Weights of a small transformer language model: MLP 1536 GeGLU.
Each number is 500 + 40 x the weight over the matrix's rms, rounded and kept within 0 to 999. Layers, rows and columns count from 0. Numbers have three digits each.

# gate: layer 6 MLP gate, 1536x384, rms 0.121, rows 273-307, columns 128-255
# up: layer 6 MLP up, 1536x384, rms 0.13, rows 273-307, columns 128-255
# down: layer 6 MLP down (transposed), 1536x384, rms 0.124, rows 273-307, columns 128-255
gate273:508539471497456582512498458459454515524489500461453507530461446519518480448505507472532460517544493474547503455544546508486423511541497546517523528432556518483480512539577574476550487483458603504595530485510474489388500577544445502506546402464532520408605490483512503480536508541455526488487465497520470465529520470516541541555429471505516461501488549557474489537509512498490465499496
up273:544554523516481591548485528467502492509424531491455519485515507519561495559573526520542506491504505475528538475503491470533475570532508475557532522524511452571499559485457540496504507447594442506481514579541413516440528504450463547513453504547555461459563548434539537544480498528511483370465408512526533480515541441522483485502532505544502434491488490449574619533498540455469406428462
down273:503483439478431522455480494464453542505444441500512473533370491446483467476452514449460530485499508517508461467507538519454505481549517558483489460479504510451525484523556482493556535550482530510470395487514500522476535507546566515593528462550444507496481436528417499483505472460534481485502578503511482426425490495538525540521521488472485554471578495522414474492480502520513534482526
gate274:502504526410420543474400471526586537468506561507471488510474580507470520453462476569528572504508525474383475437560453510484557468487535453450512476491453519487505476509503512486528493487494526455468473526489519520451473454441472486431505530557533505472425537581540482567546472481468492534444505478468549528478407568482422483447464506494506489499516479554476429448517510580542580452466
up274:479481414534590466559528498520502481539475488518459513540440512433525494473498494561513496587551505473435486502532558513520450435514527531549472500510502486459517527534581507538466509473491496462574546397520448523571518565468504510449589504457508544471440519420530495518530466497447455481481439507501506461499441549486509520517524504516514520465549523474507556552495412520518515420513
down274:517440494476506421420545478511519484416577497455490503540508493466622425485496518440559492466503491436560461522478455447495469601516495429494516554536481486542511556433612535548500505435513465445477505496531494472595514464548489551446523564481452570465463480435570491472601487447543508505511533546475480528492466513539534487551478524504501471475503499555496531567418499464471557478462
gate275:503471542559535537475461498498474538501460458468577531505531544541526511422465411497516479470495502394436458415487453522477499493496477515470459562480423474461427482574464502529536543465597477585501566499553453455584567498538495510542550404437497468478522436569487534505528490475536542435448544550530502439529509502439535502510504545507511502531552585513510513485535449472470481473465
up275:528405495511471515532528495507461534543482486521487449566534487483531525508502511471471528463536457514471491495464512458520526527538490496496488486528447508510490564461466469499544486475537487579516462443574571462488509428564495486536593456444478560533509498489473502477551504579556571498530530520506559495546433449498504446464515462567479558570558462517510524494512455508453498521535
down275:503521502473489529492487487486509453512521505509589550532536533473507483464508466459501468536521500465483488426477531455463434507512546523538543565503506546510483485539492539523416507528482487443491513569467478497521471409451513516478468523505504498496418495475497527597449530496416409485520424509503450492510545465563497499493416488446519452408431468555543544500474482350481531419474
gate276:453532459557468465522475515502530540548480548533498483453480465463577448476568474489481563527469451537489393512550510513423461590549402496446465543416523506526466439462561445469539432518531439511511497566454481570478522526557436506509495470486598542505495528494457499460452461503484505518567520459470488500635566556504429489510581492405494448449462492480540472453481484504522435500549
up276:511463442502459532490470514583446502434507394505568512520506502549512491504471492508472475479517493522434505504554460529505552503520560509473514488529525509524399546554477454474502468546525520606579511499447487514532470493511521613524521508508478505536555492541455529482545519555455447428482486518523492472429484521509514478527530458566524558504507482573549484494470589500526553530427
down276:510517465515526542520462493396558554447517500497516511498540474536486500522513522516464467521480502480464535478567509474482540518531512492536495409575494541533526552493471535472506523540500579525454519518506535561541493488551468513524520553550447494513507457548553524531525469492474566588467536506500499481373504507470511523536507571482497542447491540481472413505486481484514606521489
gate277:519521472579579553480517472493544528533545538501539535462517483459516574475534494563464450436529409487432517536517491502522508465471469525513499496520496540519518483523526450516490519469544543529472495521406514447482463477471544543565445437579504444491489439557526507485558536465447522562591523475547478506539566496523547490430551613489467501489498453461517526438458451535501559520456
up277:526487478495453510489564497506517472466448505550475473498546497514565500480509499540511466457542495532434460457510537509488505558504567479491542510496486555518503506533434494450506533509525568397426460561567489577480482498531468544519505472461503491502451462515418563515501512536546531430462403569484530467445460496538521632432535452450452496469488486519488519457414501457480481475478
down277:519466462476496483489495477535466448503489431553512496576438450536564411527493468513533497539430560454542455415492493581520513415517540500522538480515489542472523499479494501440442615462426486447524475511499529466476522503489527520548506499434419487617440438554505417457510483499456478540458483446566554476505506465561534524484482484543548481527463528453462527503530512475546475485536
gate278:536568433521450538509538540469457540524484502509441482470495490522481512483460446476463439507535463523457487512446504551556526511517471502521448484493485559493456465449553476474495491468489539473519468478457458546476460531431512497469486456440541497506467486461563554498478505489412578475469534483472571567447476523449478519476522485474499427418489483502491441455548518550497541451520
up278:553534554459451471487464510438521590540520587431471503459508487536502580480554467534529551483489573547496453552457484442584532517500601527440552518503479499468503569538463487478526582506543553465563525481523504530514467491507524530578504558500522460548514512593529500498531504496481543525516510527463502523478516483506504584505465482510434494493516575425552438499502484461503534541436
down278:545505496552458445424620584499539528526457499542547444504429505469565559427488505444540481547547523485468459462535510459546477511520514492503502487535523504463573485465492538543455509485511463408499405512524473464498455470515480500512470554520472439412546511503457467508448538494456504514451477587495474545622454497502468536563470530490489501439493520499452519535496493526494468488468
gate279:557535480496486535485440469521505472479461500457431494431417516544431561558577526517455501541421505464446529472499535485538499521499494499474521486438447469548459474443503507527513532495493470477522547535487560527477431547406514505512481501538438529532514506458511488552539515453517546464489422560492527570473498531547534479466590456506524514501561494465459574510425539501458545430477
up279:488498482508506531558513506478560525511525398613514509471469547536488568520476521471426443471525554476502497565535442558497468564530524477480519484515487548477527454552547461484495502511424517487474497524495499456521525449513528479462468487488553527504443570534521431495494474504478485474506582519549493462492486448537511477468496551484492416562450548533506462497478512466531468472496
down279:518533544564396591607476458463600541521532436535513485582523503455498449513435550484501471446529527519550524502502510545524546544454494530512516429382551505482530458567527459542548459448522464541445467477474457553506505521540432525562497463492514523438519558571479553534521470508506470479446529524457569493614502561482476461449525508489536502493518480485515460515574523504467416495500
gate280:531502543517475537461473552577544458547434411522458479496552496489468465491470475510463510492526470503471578456512486480494515535501499468486414460470520463519488484478428448495576505548471555459471490468413474553514488484494535426444465483491484494464456483430397526520401542537424466481512477531479518524571527560437484510474497495477533431570546421484587472505587455451544535517479
up280:466460462530564466461483563497516422462510454477511516540567500583479407500495490500509507448533544456560507545496528440547545497460464522494463512585489532489466489471487500477480437630515510476545522501501496476532453462506521511524530438412485461457520507509551465547632509431606517510483509499606421511435529521474449418532553457492498440493530461532493554462442556548519450528524
down280:465462515451491454432623462471429528506456496484482467517604509533480548556583518547466528483523519419465430438452552478488529523504537542516526435509483522475468517516515503508556535526479496410536433535499459525446456484548504503485469501506565454506495505450491474517491536448564539531526448454545457532533561504423475475468568440568517408512468446499453577509473623467489440439461
gate281:500479521482452498502428499539469526502561474477530436471553474525470471519477441443520464491489548490518494493532481509483521515419553487448444507438454433511506446500449498513461531454469485504469487551544474469468479542461480483495545493495543464532508547419471489466500470467398563477449415553491502489480477509504540508512541518505496540489405453459517477560549507494510529572526
up281:502486500490455458422457467512496498501594496427504461482524517472535430475466469467532472521560437469498484485537507530458541556513525485468483526526559516535482412475541514569475504473465484470484501542523494478497512541468477495518515456513504506505558534435451460452519428488521504514492528532528547500347452523436528513521457520492518573479427431473513436534469538461516520554543
down281:519523513474499536513450570434521541590510537512459457480494462562470518550501530469505526554531471505581409514537561501454476522467528532583528517449547524552511518532474530500465461457513444467604508569506508538514524468516505463558543487461531517509480523510528530560527449555536501535471513517472556472503476494560506516498463449514471499491421483520478437532511489527607551478486
gate282:487480435491465479497499527500471570472484526495462471464447540514591478502473539500543511505401497501548468516464481546530515509483511475540482473494512517465596465539522478523432510495488539554563569552449489505508479511425453520496531456522505540560502518477524532507581463486476505535509519481525469534516565544510515508433504486533441523455462496486573492511425437453467494540516
up282:507503527483493538522453441514499517473454495437536583629501427471500517467498465495454542495491476522501521496504445490420523558525528488521476455428504502557514580558541478507483437521435602530469491426498573522505553532515512481451435581488537508428535497474487461541453475498526528463471581461469491516538453467515526490563510521488531568533489562514505488521443520540522527444478
down282:499499441538493486509453533523511469406496508479571493476475466546511504498453514498496490531485529597562464438518481514477516519497511469552467546518429462458507490470421448441503608564466531574449570467494423495556542588459522468448474524478503441428482507521485515522517438469525487465576465486499552517437417541473512590544454579477512502473512457438513429457488518522491500492544
gate283:491541503508471499454510523521504493449506534569473568450463485524415487521451423488525547465578463495556519459444503547555542422518493468540464494450423492555471375556490544466550523533503486490431560549589497432496481546494551533559449566576535453543474533547504474537485533484472500477499502513459512482506460468491456540487468505472500518424536480485508544532533579533543483580520
up283:475457440467569496513542517449486452517402451439569466518536536531514466518530509416534482471457476535456528544507559483523547548529545438433493460526559487510482559527482429501515471445516470535559455521445504493457486506511516517507486484499559488454506468513497498491433449454572482489570480442535446478483490469496542504520535498570481477546523477515532453481498440531450537465492
down283:445575552490550521480528504463480521452547465441491471505541456547602558451494503523526546514602546490489481531469538488490487499442539487445519459540502500462494550465485482570443433492451438517517474420478548479560511454464526531499484452444497502561429473502543516449516455527531509484573465446475557527532465552552456523483516577529428464458497519492459489448493500549500481476603
gate284:487454483493459547538550452537531458511533456550514499474479452517499469495543510531471455478447470420583510462473531498542541415549530481506509434495416564528486484531512458506466541526523539540558500466478498445484449498472463490549482539510463473589457512539534430525460499472539470462522500492532461466515472448515514513475466517538546498501441427507553518474482520382546488522511
up284:425525548447505460485501542467537492475510543519522455493455533416458493566485543494492443473493501485569454489542439460506495489486478506494469446515510533548456558487523456477479458478513456492465553602496474508508485447484522530471473453533458464544537472525575465465535603513442490503457500506560467462513527480527481400512483480549516415448506521526499479513497564498492528435509
down284:527513451554459462500533536489424493511518484486471554507547496431477490505455465516471505558454522389470495529468460462505544486502531477527515496467486517421449410491489447469567427550551459444544456502527552500529426573471492475511520521585452561481445433565551548426423547433497520503449500429532489465561532548520512526479561538550496610505533456545564460548465573497442487436434
gate285:528429526504410447490528436500515497491440427515499510516504472498493517477501508474448498569472503565451567441501446559492500461498429479464483527482407544526564505504485487562511446555509505568502470548484495482519468551523562491505507462518501462443553474476556437540456503515416469457553512532513580494446584504532473598530484572440530558509522477375471543495451498536527507505523
up285:473482484516415494512541428491497580543542509511452507452464530501500494495590414564530494485552559466522499517400485512535555525472471476459419530505481515552528595514534528489389500563481529507435487492441465548511520595523573451535447506546528533511479499496585530487473494543462590439526565570560520490485464527463471477573452523487525489437482476485454520545447456570491461469515
down285:527508486541505536487472466537496511497588566532529499522478524492491443510495444513478417576479474437502485523529458548475478476543493441531457485582497554486449542495518487409522534553528467502564528431540547446560524452553550513450465526512532436468561508488498527495486482466495546521506511555489500532399484491567522467462492499514513414477471523532442406458528450507486475437442
gate286:500567538470479494532445439528540540437549433553460519466468513555544524507527465481491520514532505578538501493471461528549569488571531469459523444495402414525488532547520493485523480481517619523510537538487463476489505460509498487580527524503535506477485511507579546577494510568531516543471502496561503493419450512530510436516524549415460492510505446581506489473501462489425478524451
up286:476533476542471529458478536537544440489520488413518460482566503512586456485546507533477490530517526448405554521515495510512485547515421551520440514449494516528469502547447464426583512456497441517537547548589505480503486509482447471463468431505527527525510514480514476511458501527543552490502504556528528488538493470506488483514464547420461464537480468555476479558492519547474484506501
down286:510462510427468491486494484559564421472498519445482563499480498463550483503475628432500462478416431495530545448513539425524530529528520511519430508505502493442546521539506523477531514601543456508467477471491498511430464522529487518453501548511541534481500405481539559487489491444549492460394497454597547528478438527451466468540511515485531472534557576527489494442513566512402480514580
gate287:501516497505548532487481435485485516508478473556488503475520563541532537516459470501537531580503514471478476532498469531461519455516504497473507471499518492485544461560545543495544545501526501561441451512471529453473518520551571565464467514472529460529626568493522469529442543576379433484467530500447471404534510467557497495510526461505515448511507507533461463489506452542504523490454
up287:546474549453529469552475480549573537479446498461568509528557453430489581547499568499565565445570475551520575521522495525542473454606511548449485528448489465484435445504550497428481473545479464498500493539493618491553493497483473532469465491524487519557528521505488469507519539545487526514553507506444522539479504489512499524436511510459444519477557431476492533477482513516473506535497
down287:484509488495529552496453463516441518437416454549546514526546475498505616396583497604477514537561509470535455522480480529516470489470455453430440522464427496498499504531524503490461449466396506466560464535526455481493498542495592556467452479470533493441491446516444480562447536441446477439517492515455527466510484463510504471527529478480545544553468554517514522468505541535497483438466
gate288:477462458516522507548516589502522495499553448511499520544465490556510493533544521520498537509505438472463465470519460548566538480496457529502508523450523440485485461471493496503524530512508460590478503483481468569499506420567500438512519528477410476574545537555452459443470448523494462484497468501499535524531503510509483556436516504495479527520529496508473495545517485464515517492505
up288:520524514545475530484502486516428461508567516537489544427454530484472507519501514566511451472453474494405475487499477489491519549414472546503458573455553531554471498435622476562448504433476504463552526457393518478476499510556538542463527502568524555485485519461496559465497476533487459580473515519393518553451511598546441496491444492514503419446511496565513542487523480501628544501494
down288:498539509473496503532509549469493504534508487489458540530499531528428504441475514492560459466552466487473454481461550444465557516503533476478529506517490509479497529543508503528483535517511513494541516417561473468505525502469493463470438517542408527528509498500473602544557475453552481497497525495575480540490483528582531497511498499527528484528527480407522458532497502526549507510491
gate289:522485566494513550512484536523505587585493559470449486448443528592429469517544528500544502477496515503489521508498457519519551515536452486469480602527477554408527532495495512525472448514454489536549537491499517520480474466513520414522423427473516513388468477542519453517496464524466487468523493515497508519488559468492526500545448450513489479569537470434527511501516494542458462502457
up289:398481509421457556495565438562507497467552500424509547445475501451556534542481534449478408548441455452488481495435514576516499434548491526489507553559522442443465484516467531479544588467535499523522390474405527501448514539543525514500425491476535495488535547478486425504496432451482461477434534520535497486509507526551515519494456505446500553479496458514522527504475510473559532454578
down289:458520522588547522482518500546489505557452513469480509459503530458515571488509468544551481491537504499483528428530492497401530495510441552573515567560543515543509442464509456531450484521522527509512538528493530464517485502508505484477482482557533592458522520508429532464516518561528509489512517518502539530509529549530469509495464459557501439516447530507485483503464509517525510499490
gate290:475548488534497481547498506455506541509540451513404532399493543554547443519521458595510512442450540492526515477532485522479536480496523531522564500480481488503531507521543462532475523545520528545490590582503437446471446472436481510547543416500503465485445542512584579517407497509542573493501455506488460478571462530549549571437535461432531502529541610529444572462477553615542563504574
up290:533501497530515533500460538470492511504521471482528483540532472514497502493507481456520494475513485508514405472506453501502513538505440509551472513457518550509534436421504531508436579476445524512460463446528479501502520528442485575507507483530435575514557460452545476437459560540477449502523460443505499525522556471473435480477594508524445530423448488465536455512527445523480449480470
down290:540520517518491525495488508484516477520481476446486454503590505508486473484573537526543517498553495418496496417459523465427418447501433467500536516480487579471505486493532550441484463480527510532453457520478500486542496500458559500376557493535534528474473474514555463545524493464460434484453450546479494440388514519460472560562551484516513446450552463488557506531482509535480577498544
gate291:514487479490387507477434522453515543483575470509437504579526578460577554459482487486487551464491495473541509548446465517520548522579535481513526430477507514461526520512461504473460463482617604465425518502468478498502509469445501490512528505533515484530461524530442511537518503525549527432561505482493477603535509434540518559507575444472444516462433487477499429472512535468421471568522
up291:508489474513481465451435479496536496525522469534434606494459547455479525549568508512502571561532553506541560502491491516509516484488531529484459457515522532515537527537503535523436491515494634498412460520450495512480417520506446479431525491489437545532461501516447544464498556422531526477453582498457538463485521487475585566504461474489529484393481499470453499556521522506530431456478
down291:519534530521548472438526473473514509509497573504489493459492538538541477475430437480561486503525405456510588515427436469471531473550514559562555496478504540529548515519472537552583533453486481521426520479548563466467559400495442511471480558541476442540509519534435520525499561506429481524534584505485461542396509522513566404542507426444495557491453455486514524555524465483556542524531
gate292:507521517583549511451506436496461552415490488519498508491488554480470472531518435432432440507540531501567548464489474550524540508519516517497456474628466513489528409458493498558486480488496478526530529482548523522480549499426520473489512537527530529493524473524454486490497477461542474570519481538525479490515504597500498497506457492477476503513578533556527530490456423493487541537461
up292:489459441524588540512460536493537491442500508502448513548471437450553532455536432584444451581538468495477517531479483536519550453567518520505554494482444511509471527523588491489496511513444492487435534568485495497465467400486548513493536563526438480568503513450507503511451536533484520530526521460451489521452472552524544447459433474498489521507451555478459491476514452571543487483541
down292:452547521480554521533453491454451567602509500493553535558470452499458524520562511530524486497497452521478480487495503482495460450506452583518471498493507461541604514521537478508579550488484502529505544538499479536464495523460549525455408503599580529478535457433538459582525482448581557550501514489408494482463499490526473462445479525491522496470483506427462495495465477563453505559526
gate293:477504563518548488509474548527551490544481498566517536475465474481539414409529444558515546534517486541584456437502487519543467485556446517434468493464471552492534496473490485462505476543529474479481538559526465485527436541500494503577453449539505519445503446514456506522528559490534560498612456500414498526494471459503554436538430519421498520535491507440522464512430485518495480536533
up293:586463419503563493557506424495522466435551466444561465488485467426542457553558516543493479540597547459534486462483478509552509487507435462530472533513449558558483437563579507535544479554438526547539513493412527526557517452449488577514519494490482500429541467502508521547487519495550538529484460509501500489489478497475538523476566544475518490515467491515474522452501478539557485462499
down293:578486479489473513461527466515549520566480467488370543566487504543448441580446452536560484506452475547414480520484558567447528498469483469542483529513512457516514534531434521512541497466572535515443505420389535420485547440461507553508526563511484573426544543478432455470549444462521484494545423604458476433522492543517578458554478461493537534434544449521555528443474526512544425499457
gate294:540528513508474517539537547540490489520514566527479469562510435459484517510507520496450507497579465516526533489490532496484459480515413550498459543503455484501556434478470449494544450515398512452387458525490517515498416528442452432485474508456477528505505482465468523514565481509481511488436497506566464501545595465450471559500456488474534492459511469535437609532549479557501502489497
up294:519515542494493493547430539478502515506532553539505466571503519461487490505431497523577493541443519516440493477499528574465580471521450504532466507472439486487575507512511455536498568576595482486484524473491426552561415511535542540541536438498579522532449478483508518435519494535485484551478495513423479485469478471498429562524473501503514508489578487475475613523458580483470502533556
down294:534520497472542538533486472426509498553407520454430402526466490523488521471467497483408476449479530502480517454489397492490515474453491539472539517503544456485485552439542538507486473533452485465528560458553464534509578506488443452465419541528493429496491525514525533542513543458465515529571526505455494435462489549466507501532515514492465446430569464472426459511440594460516531465461
gate295:409522508533497516537490454489495586500438544486511533475464556494569529499461530442505511532562484504540462552411498494543448560512504532449439535511538416515460440535470447490626490456512532505575501494522477488486497488529422547486524508584524450460437500401487602475515500519429565510502530511537586485540540542434527530414528499466464460522492576478468569429534473463483476501508
up295:539454501522480503525500478539450554553502546524492518509473440484487515490517483515471472523552568465539442453390502528435426499563435550439531507574418496499489474455462489481527407521515508529537484495460410515485442474542478505478551452532498499502452538447534456524512496527497495561505505498512475511496549550530535537515441459523420466559498496469460482561527484509472538480513
down295:551516443482538517467517536534567463560418535508515498520472459498489492539551521485516425480504476505503470505458473440549477519509546499497495523421458522509518430553417462443504467493502521521506500512471439495476543522473497531456455513545531576548420473488503498523509472469469406500508549419467531537479513489507442543539526546504466502473454576439522512462469469511549428395455
gate296:474572534513539467563591437535499496571505594578468450466446510510515535528511456497534560435478487499449521487472554523521568471494539527429435513559519575437466559536416447539536590524450522534492580536476522534522474405522540480479520498506434493593501483536477511522491400454504497535497502526494531556472473515501498476514573522451523471564474473526484507497506451502467411502496
up296:483555416472504514493477576398514479430464530537528482425510464506507434502505536482483495486519490510507481495511468588538440540439534525530483455513459486542414528556486509463537527489513502520471532478519508539512493539455488515499461447449441483489478459521520457497447467468560505427496522503448470449487547385507545550518517560433490523562463483510473572393544576506514489413540
down296:453509475507469508535514588462554449482590529459467549515458494503464474456492550520614557491525533498481499565466461482549520568541491515483505593530510473467457485531516455452541561530544440522508511503513547499417584540546451410526553532483558496567505484487573500483487486486488490526452426456495524526514507494504445492484520528546577562427528505522424495412526568533498526512535
gate297:540458460556471486486463457493573501525542549489450472483478511497553469435504453475462581543496554544581471439581565525473452485547509473431480496510430501518563504525549460501479485512539518516560527491420553501538518442404519550558585486558523537413552473502595441488445442446545542488527523417500488520528514490452485481555538466542555512519515490501485496447526518488523467458539
up297:504466458504511549585506464523542480536522518487462533520492497462523492455484537509404468486439525489521428472502426413477482491593504464508470480500463476441542502532515473460468425496515510479527477452545506520506467519424475427523485551557507499413514455555467531407474564483484519532477473564565462543434516488420555476544504456517489573455433459494471471418474430502543535527534
down297:500474490480574495454519473479536487486475482419556496443502537431529529426503504482441517546493520484542485453429593501462471503458430485550538496527488536510502520492480460550566483523531499500474519525458549492561415525490498543579486410495510464496497427519506538603535562462484470500501531452494463494381497495556519471555507536521519511553477487482600504470521467526456468524547
gate298:389506519482568482440511486472559519445481497482557479587454528547540497514531526574453502535442418461515446503514499540486561475504560476494516541499456441484500554480521500476484462514490548503490482491559463542573498510513514447498506470496548442550482510482543536543504559444534435482510496570488504585384461470551527473521473510446546439514551503557578497517485560493493523459511
up298:504555591541500547580441498521505471437426515463495518511497516463517475475514448540512459594540458458489449463455487545458504485464478486475540560546558510492503481455539557472473489506516479479537472505498536505497547513488463451566507530472478564455452547550456523499563445519534525537546460371481534471468525442521499533504492502438541476499444462582502487528460516556520509523520
down298:519522543464581520502501530504579526419542499537528527533529493479538535480480529467467539479484533596503505588465464573515470497477526529476550588451520534530481481540549524529582494524499510562408487594437481499436496456466489517486562512513442546488433430535465551572465492545494471491500553499483541515628479548531452492485549534454514500584543519475507443496516524509488513485483
gate299:533477498519501477462505470560512484514475524529503482489463488494436493491484503546522445489392519477491544550477530511462544494486468519481478483611485472547531477507512392534479461488540550495531491538506487533501422575468534539595490480459549509565472580526493533483535512492467489533535546515493483467570461533433447546545472491465508470483482534561554463518455537558464451471491
up299:516512514468515489459566529547519500495545481544518487470500512506416535518486549520456546510516477520547463546483494468468534545537481540469450534519470512501532552455488481544531548525579533510499479509409457583493515532538428528531490521484542558589501489541467436496497487470450569533503562534474504469506438517481499488551541586510469398455492533461559496515529544464553503526501
down299:489495462513464557529575512507549522425469502532478454543513436484561506521506532511502429504510446520562543485468486418508548580463499543507500542517463500497400489493438498487501538439525609514441503464467463525474546478455466522549519482548495564512550443492491473490487565372480481435432551516515513491488491443463466489471494492515490451514505553497510495454516554533429455496445
gate300:547453492536498520505436531457549524540532547475521421526452436575447497573489398517477471489507564486479553524495538530502466444559494506547552423553614460467433436523554533515446423506442538497490451518560435479449487525436535496489489494538521475552510399550502453467436513529481558525488480459472532517418528552454502459532519592487475460502523492563522492475499444525527537543476
up300:449506435446530463468519515555493544516553497498535565486481476491472464469487489525414524503489550509542473621581481535541537531426561518470492530497496481564524523495415544445576556449439407524494495461480543476528471420540500442491489394442490556458536554472516523497506498468505507551531552485513461466556509507482482478491485571537501522550542474503520529424492482464434564456511
down300:522454545496546504479565483478509467512456527444505471497544537529443575533430438423559456522489469542474542540478510523506467475570503506565524519448492502552569466491505547518440422496461509524494509490501528456455488517425495500592490532527558448493500517519519444525440516524431456454548531574453594475591498545494549489545522567513442475513499515527453526507439449508516525501470
gate301:494486480479464498512539567529529465544466477579550552507506541550540507549486539457501541419527448442503563546531490427563464485585462492441499535509495421484545495487493502528446532546492556513460450485475532514521475578531478531562533433510548483408540460511493479481498531533501408474528533529547440514515545526532608448517449519535537519534455544479545521548613451469571525520539
up301:533515518508545473509494523469525487476569503483513473499504520526545534526490468454531465508529470536477475504492437453514514443434507453505526496549495524447503453550486497462462486475541436516498541549535521449437531469500445468543521464544498554585494409449457473502456425509513434493471552501496572513475482508497454564448467530502448530494547429466471467481470527498472489497400
down301:521501513600505501482448448535506507472466475502415528542511460526524438560421530424522462483461474485473492509450536512525481390536396506443515528504453468511504514488489493517508559454506495484504480480502560588500481464521523533506475591472554526484497456516467506460503519484484524408536448455508493498583544533459478538491434453581516467425497443491506523464529501507501437511468
gate302:501521546476525501503536452449581468553452506468528507510505576414486519501490527504536507581456507551528533542488428468490468468515488441485569545456556540455518481496451476496469497513549487491502543473519526583578478438516498484536501505528517560545509559527458529515463498503525460579504521495523540493505511487449492495525488428459501529486457425518549471546530527467466464535541
up302:514521462528460472453520476473470448483508476502462481537509458477579592503488471487413453555514550463492531531447422530548478527480443530495554483530497514467506511481510558542562485364471546444446542466549489489449498499528518497480545451513475514507580532490488535455543494520494480453501476412530481477538495539459565481465484567496518421479518532488470553499527505518524510529511
down302:518500488496534462525501549487507585497493501527463467521497448531479516432514556451478521436548460456454565451532493519529528525483524438542437547431464526512478469501497494474563520514505536471470555453474534510546492533548491477484480458479507492462530479500475544516535610558513452428498504523469497462523476470492508443560440484471476444521565505478496469468477546547530507424515
gate303:479504461472502417529557543507530439507448517546492479515455582552492479441475537492503453469486543439511458539529436563509473458500509503546531405515578507412541506499474456493497572439478520548457531505509496464503428536412446510414512469540414445498538456491429539578572479545502496586467504561548521467479512577482535502481464521475560492476463506422456445442510484487472503515501
up303:590515537482527547478497460492484514546542507503465454454530463504490454516432527540529538505543503522485541515487531432419492516507486510514510541488484471477484469485537469550462506425568514512563487514411499473490463537508501467503441541465572550573470529489587544441453511522515552449549452499466490550485519425506501480507496526569501525487582483527508494505440452451562467473477
down303:553568486527555519565525504456520489439521478544542487524513495491461544533470503563522550518517515458469497513509544468471593499468440487496441510531419506471509484507518547458496451433483574434494520508509456434509489491487552514463489527487518507495473490535603439436500480505502473483500446440443480475661488503528493489491499481486443451486524460493475446509470467561510527473465
gate304:580530499505452459489458423464514496584458520517508448533566558482452517509514536463550478468512528510463560514444462529489554530470526500479527507512502538526476404502567493451555416541529468488557591536545487552500437527451512594577522480452485444473556530528521500459479539545446468556508438479521452554519541541439502532501539474530496541508475521495502493497509431475498439536430
up304:479430527540486458560479473491502452552580484528483527501482453475485548482501528544494467483504457496460478416466543481473555494502453466495537495511534495545480542408543524476537546443510528492509436488492526536501534515500509436464479513527523594435434556474530461531497526589464513429474540511595501492483531444476529499480505502472512491523543544440522547514511445549519556440515
down304:456597450493542535483493564411528522439517540588538479478525492486435576530564511529477455505522554511516509519510459517419424486540579522470466543490505509603493478557609510536434545522471532570487475491468530439496441451502427482494501509558521537526503454570524476466448487487471494534521559496528459484586476487457485472506553534514536526443489424487446498475495511470488554515456
gate305:549536485479522503528575447454520452523515445522517453526458510467577457430514459485464546444424557544493505557564497556467484471543517491551454514380575500562462421483476521453555529542487546461477476484486531459533515469490531534526548481461559521521479535535471497480451481456480489501453493526524515470582549471486536493507607455570595434473509431444553535510419466541596463468486
up305:619501487449551438572429477438553474490490467577513499505440500494470484528597431460477516513515502494507463531501544526474432490492538460515569471488565553537459517444468541523489551518535558418476595470531490429534449496562479523500521494586573491517566529521608495514529504518429455415431496506580551467550450585481545474480491512542592567519565454499529529499458489531454465488523
down305:559524474544495427498492499530504430471472510532478452498526496442505522458538408428531473454473537582560603455505460568482524534538589484452507530555505416502417577491539497473586543488461530484546549449479473506449521495526477493462477430455553475511533532467484460530523445590541524479479470548548530474541474453565492467528472526525525491600455497529517460447542597469484584515530
gate306:479509565501410534531519531491434468491517474542531471534507486463491461517514449534520481477491464475592518517466510516435527506531544499522499522583442489488497482505464547442457479478449511514476569537490518510522530488393524483522472567529503563503491479482546511503495514527539456513421549476483469455506479502520547450496459513453510495463531498480497482511488601527530496543562
up306:482461572448487433528521522524469498473485507529524589453472517473583556531480453475566457546491450517451565442457466527535492560494451404575427480472564469515526504459465509480487497470499430479511562507473537443518531454517448520522557578476534448491464502511520533482448557473471450500484484481506533469556530464547533528518517448539497532548502440549522505566484520492478543496534
down306:524509475562512484524531516542530526542474456551482446503456485581587512442423522429526498528465477547461555524515572513517491499435517519457533490485470551552484560532486546555448439442587474509447490514536529520499426505491542573465463482433489489468514555568448536497469515554556551503477481529472515518405491505497491509458438588473522549482486580511507579459524575487395489524526
gate307:541584516512441523529524550524462479491507484552505520480468429514514441481552451460551502470484476509512525476464528532528452474511516499567448491428544579500473428451547491437536542459540604504542481535459413515551517516503540578539538419518489539516480514478462478492580484508602529489473541556440448442524510500496503502506514553481522452491552440502550539548503482526457529556562
up307:464466477500476490519563511520535441535587645558511491522465518521516503543552587486537456511518455554440530494521476470449557418491534499477504521527502473486517466545424542519521459546465465515498482556545457434459455479511451473575476548508535496478447433492538478375463496387470475550472528487536479494516612521525500506531493521478472534494497501487471489474517520527431514504484
down307:533497506529526387459482443513537525426503557583555464548446537428526438463473503461508549528486452525478527506497445490464485457488508500522545525457533506473522503537399497487492536522468530574438533552492500517471497530573519489518464405515493442494485527518475476568451538453487462528536429566480503506453415530483499434492544516487542499542449521516481493548480484453566454532535